Each number is 128 + 24 x the weight over the matrix's rms, rounded and kept within 0 to 255. Layers, rows and columns count from 0. Numbers have three digits each.

# layer 4 attention key, 128x160, rms 0.0818, rows 64-84, columns 0-159
134126145130165136088118099124122168140121120131114083124128139137105080157158128160109126126101150158137101117129142159155126158132113135157146107146132139133120114129105124144075129145120158132127126122144143113139105129081130131128114130110129134129088102139137108104168109130135130104125144168167133166117126114138116111123138104136109133097140122111164119144144165144129120124146075114107144142132132109126106138174132116185146122122159113139128116099140155124153121110125105
159128107093137120132127140133111152127102141100150111132110112114155156096134152135113117164098144139161118163136141136136143132080121138113150132144177115115109134109112136111117145148125133104119103121122123119157119154126107125093139138100118126126128109125170109136127102121127134121092119149131117131118152095122143139155133128098113120142147162114135141158146133117102112113130163128151091134113122115123126149141139099124130131128138112148128139123141129146158161169159127
115155133125151115155111150132122102130190157137152164084143103121110131095114094146128133150139117144103089087131113142129116105141117145138132131090145147101106112152116128139144136144152141128122131118145137159090127128119153112128119155119115136157115100116127111138083152127150138154136169091097146122130140098153136141168124137165159117125130108128133113132158147129121157130148096126145106138120125178152135129102148134128105097157126119109119147123117140119142144087131159
134152132152145092157138119155122099156130132133084133129128122145116113141131085127130115111127136119131153114105142154164124122154131086136162125108105157107104132130126134117122164146105123151123147104150145131114116166147111125155104098130127152146165092111114116149121153129102106142148139109095156124153130142115130140148160147121122110099125110108128115132123142107150154137148129131143130128126140158163087119150127132164102099149146119144161114152096142139137115126101151
123146105165152137122117133101140161132117124117086093116129136139161102162165128097123138116091074122137135146090163140127148152110149080123128073112141156145122134123171110141115145165089122110137128117141100119119152159147121104124134110145114131122126122170151099158120120162144141170101122135153147115162113158115129107079122158147126161142156137092172161126115126097137141157141136103144124138060064138120111114148109127111142155123137139131163123153137112146124120166108111
127076112137099160129144143165087114163153122082103140155127156099120085116114112129117112116133137182172147136066133125135131173123149137190155146105114124136083128137126116130109178117111125146133080141118171112137090167124125102113083137106116173159124101068069136184121129120135119173131161109120124081153168100126122132143118112125108117120118101095128148127105142127127126146149104147139119098111176087140120128143156118119123153128105087136160104126139169187108111140125110
109139124099121171131132142142080150110109135118103096083123136143163122135146153158131175118100141135118172141135159106076112166140121165089193136180117123116102177142113134131138139128140140138135123124175101141137136080108150108172128132129111139111141126087139112160155133154149113127158117163155147162142127131113144159133115124122102130100143164158145159126172146136095141109108132145155127185121108118090126092136109157059139107130106143118112138134146079118162126115115169
112148119128104192098124148165142105157094131097109124140144143056147133142122091134139107143151129128078109107136144153099129115087130099157100138116102102137098129132136138100124156130136129143135145171108174126150109138183135104142137147140110143161117139158118137132104145097105139126145158135168102132166089090085120138114098130071159169148136140087175157141151127143089128158151119116145094095146130096112099110136136149145116179164148097175117141121105169140122151167135093
153140145120160095111153110111122120101161133178065095146097131135093083121188145137119146135115123125099183122151135129177074166169127121101129147156116172124093127146124092111131139125149112159070103102166153123130128133091112117142135112151215157106136093155202131138148117165145136063117139158095121171097112144135187149161097132105117150108148096142105173131120127146187082155089183147137078124079176159190141137110131116089107153169134118112125149130141117139120132131116122
084121135113128156133116150131101174154130140133150148126078103093152159133202081064115177112148097129133178127145113134126097136099164129105181134122125117100083134150156164087141147119164178163149105160116124147131111109121150106145093150158095082113116115130115151112111099119130120112182114137119094154122127097142156111148136112145067126131123136138130107142139128112106094131094115153152141134108085124184136150151131151155111090117145138104126122119137094070090133135081144
158116164142119118160112117146099117130158117141125166126122085134134161151072101105096093091154185149112092111099125135122140111187112123074138106130081133117134130152090175140177159111118155132110164132144102160099141171105137119145144106153118129128131181121100103129195124124081156137150141117121168149105093153124108128094156134146131144115147098135105145102173137092127112169152095136105152112128139141169146128135124156127078136141092147050140135111120113136117071149089138
105147154154083169154109151099136164167192127134110149153116083181136140107148151100077114114158184105157161098075080136137176093108151128145119133129079191183173133167111114122140152123142143174072123090142082167099115162130142138137121126108118084108090143096136098155120119108164084126173144136135154125107109143160111075153137127177101082155126109141133104161117123070147160131159122122114102113118130172122127176155113117169103105110161133133144125143124092143139132151106155
132121140132103157170126121168126134147125122128139137120135134107127126131144149136174160095130137127182160081147086137111146138145123151080130124117158153148118115118130072169151139102134149114116123125150121120127160153126152129125119141085119106133150109128154104111123105093125122133115122113124128157140126117167130106131104089135109127189064128105122066162113101138139113136121073112109131147098140106125102161078147136096147115111135101118115155116107117115110111185079152
106145159132101145120149156098194094124124101162122142117121165117125164139119104132141139129110122146116117128140138160164103122116130124116129135113144101097151159177130140149107116123118129175140117133111166158115108128076138103157140138118115090125184105159135115100091129141134191103121111146148163154116165116136102105117127095126101092126118100110163126097148158141125125142118106153145142108090133134175115099124123120144135148115150105073150090103104099135151142140084121
125139152150105125119090110144112108128152091167112176108092100154171093141185108087148142136155149128152100141157122106095134104159173143110153115100086119119171140108150137122204123109092129143128171147110085174072126117127138102147144124106147072110112122151127150136140121129125115140134110112099160115144117151163105124066162206190086074121131098146127172153092115086122114109168135180121169163172066119135130154141101200212156110118162188058160124129079075140128063132122135
113087127091149142147131116154141152113125091126078154098149173125121147162154164106138168134096128099122110147146162080158147144110085082133138093149136154153178109110141112138087109124130123085092105075110144081112174097150130128119135122137139171129137105125170090091123106124094141112102091122136103139156131094138101131147099150127152128108136101114146125106115114182114110147130149080151163136149150115117089141090112133066135166138081118117177084133131166122149171120101111
139126102082123081155140161159155128113092152142166097063123132096116141120141118143090155150133160102123159139153159137150138149133110120116113125138142159060062107148173112123147074149086190130147149145117116122114119086139088157155141146142145104139099126119106141103105145090130117109136125101071091116131127122095123165167151086130140108179159127145091096149172102144174147111106137111103132181132153131176169113171169107126105087102128168129122110116123103101129093105123077
103139161122085125181091167126120120136142154148094081125078124166128152140151106095088138085130125087134119118084159160132137105115120141149148154115113162157127099126110140139150131100125135054153120144159142182099116070105113091151141114100151110128115178114127143136080116076156102131139099096160154098110134131151170100093130142122078116120101102150111141143136136141113135134163134127161140084158131120144127128111176132133140140151152129104112152096113147103153131133147134
148105133119163144108171134104112154132084131126105094082145168154113114149159093130169127160075127141121179077155086108155130129087118129130083123158129063108178131142152107105114104152138124070127115093124111121101080132163119148092176118116145136183097124126123116102178100103148120151121118124157088143103100146108144153137129120084078119057126185095111137128131176123109119130105156118094134152162113070137143110113108159119143133102100114155078134172150098106117173122150125
119125160113122146145161139129121126132128129140115121125140093111155145131124113083149111099146149152163112140178162136084114131140155120131070114141079108084097141100113111147124123123131112141111141162165137130104149137148111146140135160134105141109115095141131169105116111131124111138121132087126132143124129076151121161110105088136164170127157085131099138065115151094140110150149073160118155147135120107118123197139112113126106149139131156146140104124131135136159160163153129
139102123117162072108141125089113152091103129122135156130156200145150072105177120107124081121067099159121143173126113132177079103111105143139084094137101148105127160113126162163105085136119103071157120129126121126106109131126151142109133117129129106117115120156193136105128151104127113141123142102144125095087147099158120105167098083155080087164156120172119138182158127154103102165087144133139129101134117128148135086140148128160119126144155176163138122139148103147123146073175100
# layer 4 attention query, 128x160, rms 0.0781, rows 65-84, columns 0-159
126133140114115166115104154104182141114180105110105124112109125155074108137109152124118068087137155173141154142099121113158151109116149143154147104152126155114151135100111133124125136111104121157126128139113133118120150136134147122090140116115080127168135099128110158105087167120129162137123170103088131136158144091187136167141129114113148113175084079138108121131138133132131184125139123149100098094160127130148121125131131098117104142115119126129136113139137176139116133111150114
163111114110120147114153100121146111163142129134166163113115107173126149103159157108118121115140115135153130152131136106108161118145162097130154099134123119146116135154120153135152196117136139158104103164151123140124188132160118102125110139115133101151132170162093127100138161186108103137094103091145121096139124104109141098107108136120130164135134106120129136122127152136145083138118114125160106096126067136125134139126107132152159166135149101143113125143150112111139126125111114
136130149136133097136137079132119102094115096141132100104129127110167157141130128095137178148107095096101109162130122124118160163111107109089091145115168105080119140170109105157094110118173136141162121150136108123147141116151128099160127115134086098113130105119122129137122112102148118090098085107136118109131114131113156145133119155138083189118119168154155117127157096166150081111095160114114129177094100102114134157080149129088169164137129082140097154111184106125094110156127125
145131137120159155151106155139142109082136108144145107127092141125130093152119149117145134103128129130118112066114118100156123115124125057168116143122112097085156164122110125120093091135106098116122131075139120105121133147122153120115133152140156115139127139137169108127123123158170126100151128142159121120182121139110151136137118139112130139109111143109110145130149122114125099050110134117133153129123168126136140163120110158128108136172144125107132134128113165119142146076110112
139122158127146121152116152116114061160147161140099187132140078135088139153077108168155111139169129105169136118133105136118104083155122121146154107143115158144108082121092154134074110116114114174154133100116172143140143180145133125120086144115094141147119158131050101134113113155118138149160104144116113141152125097138175166135132079150206120117112111109150126101105155101134161141141150120118136087136168158168109158129148112130089129080141164156131122147103157149119137117147115
139156161090128167115130112126162101138127130127114145077131154132151113145111107129148129137129146122150098145128132133097150152120157141144100142137138100126122119101153119133099120138137170138149141099106132108120111125158109113128138125101147120155132149130086149120072106160128164124116137072127121140158166163127116091106118166180141131150119138162120148094088134121140124149118097144130168131159130145153158123155148112139149152121122093127168131124117116104126106098138118
125130122102126091139143124111110089123148145121133100157118074148112163138128160130129142113148120094160129171109085107166133149143125121126134146100124124127168143157134124166063159156134134122131114144131123150138096135134151156113100162134130141111150130125136119095169136125124141129091111162133088120126133112107119110119146101119132145103124106132160145144111171093125147130122168095156115123149142163155113162143149116123159102100132119087111145120141114149130170112130141
154128138111098119141076144131134114085117106132182112086180163116133134142146131125098159120136127095120151069189109156137105156112128132100135145134131134125141118097145091123121095141114159083155160138120141145092092118154109126102122148105132121172170082102116132131100179124120134149106120114164065153145124111107095148185095146135162103120125109110146145098131127133119185149100131077128123155121087063147170078093128086112157150127136122139117096144157131134087093149117160
147122158102130102119117156122100139115130127171146139156150111124181061125150163165090140140099131095143128182160129133125091161146117142129114116153158099086135090116158065132125124099114124100153127166139124159127114089161120124165130118111146086180125122120088133147110137105183093144134164118117170121149143132128157087086136128102138112115125101130152120182154127124156118099091122139122129152116105118164141147156109120132113131127166143096135146162080126164100132150130137
102151110142118104117160127166090156145147129123128128121107093106145104150096125161130143114163121164129134118100139090122126116120143060139089156115114105146144120162102150128122087124149121117180124110149177112153140120180144130139119124108122159116116165102151079153128141118101123162149164159131178108154092144117142113140149174143173147144122126148090138116100105111130140146116114182138148094134125169111134149151133144123123149172173156167109145124095145168106165150129087
149154166148110152122083125099155137115110124127170174074123187123150122095110128137135093109113145141072142115109122125144101107150138189159111090121108089145142142139086134097143150084108126153109128132157150125098143158134085084148106090115115111203160166123115144148112157166122127152115143064092123095164134110139149147087040149145135112128066117158132147089096092156148158124126109139095114075110122140158145074095172087139111095125124133095128150158124112109117105104161148
168090129116199155140143161156104160157136131110153111086174154092125129118100140139131137125114107167118112130136169131096162127131163124115174127109115151117145079148138124138122081143125119128142156122090157102147127097094120132132184085139107143162084156161146120118114149118127143125143129136122133138160148109132171178077121128101145115146125124151139145132169090131111109048133146123109144154101054092131134184114149145144118119156139119151124122124121098123132130117118079
169154112217166116118162107112090142129123098136147120120097118131114090109209168104156137145107120120153132109124119112146156142101150155150128104111107100096092148091105169145096134103110143106118111079105090104136124149134122172117137120146130141118153159090140154115158148099081084135139133114184123168128095123105091135166145159098127102076135092105130161148138153129165097100165134109131102153049141137153122125156156142120153124126155142144111145132118101180163131087139121
106168150174160135152091143063127159161166172165137204121148104140165109125122108146137117118121184165155127110101113094119114079150112159142152107112144158164158074134146160084160112112124133118105151167124112153141170116173095109178110041128169109141100175140100145148104113143110122156132156128146205112183142170186152107106113083150167135162149144124108161106125071101132138156138132158125109121153131144178099136127085142157071139148120143131099143131108115113126115081096145
110079097101152123122132106141081110159141084096144083159117105141103111124136142116123118108152089130128156165119161111165152092109123123121141095129120112145099147151134124139081134123147073143141127167118144147158137153177133127144152142129109149115120168188149152098085117131132146144128099134197135101162106103123111124107121139109091162153185148080165157123100125146136065089198128125155130101136127103128104149092136127108089180122144143111093117153118163135122153118177144
141131105063102145128118201095100152122125101131140120093083173140150128159184166107151178132119111158119150176107120161138106162083128148091140133140119159102126186116144127168097144159139137061114109124122085127135120125114107105108084138119104112153149063108169104101143160116156088156128133150135104097113079093109168144102094126098115163118128156126123076152152128116098149121096139109106093125150118161144152074102084148096124096098138110112118150136135125135133143140166099
133136138171123125158126108117104125131074138115140148111103115145107102102118122149167105137108129110131114121112126114142152143108142121147157113159142122187163113152112128129188104112149111101126080129106155121127130167112147144118108131149122125136182076124085154113102137158125156169079088125143164058138162110108151122118117105110122139112147087156125124169102103188170143135108151142142119144118124097152088142103126129138142119104178105108108144200135122134138094111141119
171068164097158127088147129053143121125138142162105131101156139073130106078130085155105140121123136144144093131112122135171130150168130123159134115125112121115142121106173103122139137139156147113113087078154147132107150152145117195100133123117111112109140115164117125120103142110114116122159086133147134165138174151121140165165113090102123098082087105117113104118114162117115148175132111092174063124104157161117174129124144123150141091142083136111171130105147185126124170116133117
123138150112080112123091145087132135115130134123133162131119127133143081099124140174101138111109160109107127160105126142094152072129190146100135125126116151096129081153124142126144130149121137095074105118089105160158158151149109120140103128125120157150128205124141133136128125091099156148150162158128118086146112129093124122155120170130118111126106113106111087136115123136136114119122168160078166099099134136117087135128152119131150080148120157092114138143112138153095115137129162
108112122138138136115149125099159127133106129160131131160103154101133163110157087149115102190140163136102144088110113131180119096085105140147140117127100080146115122138110150153117104172075126131132088090104131111131105160117127135136111095080111133117123106127114127114152145150166090145166152120095104081116139117116086140211173094114142081064117147129033124089139123148116141183095147068117117107111158170140110126152106125129125122094155135115079153119136091179134091149110165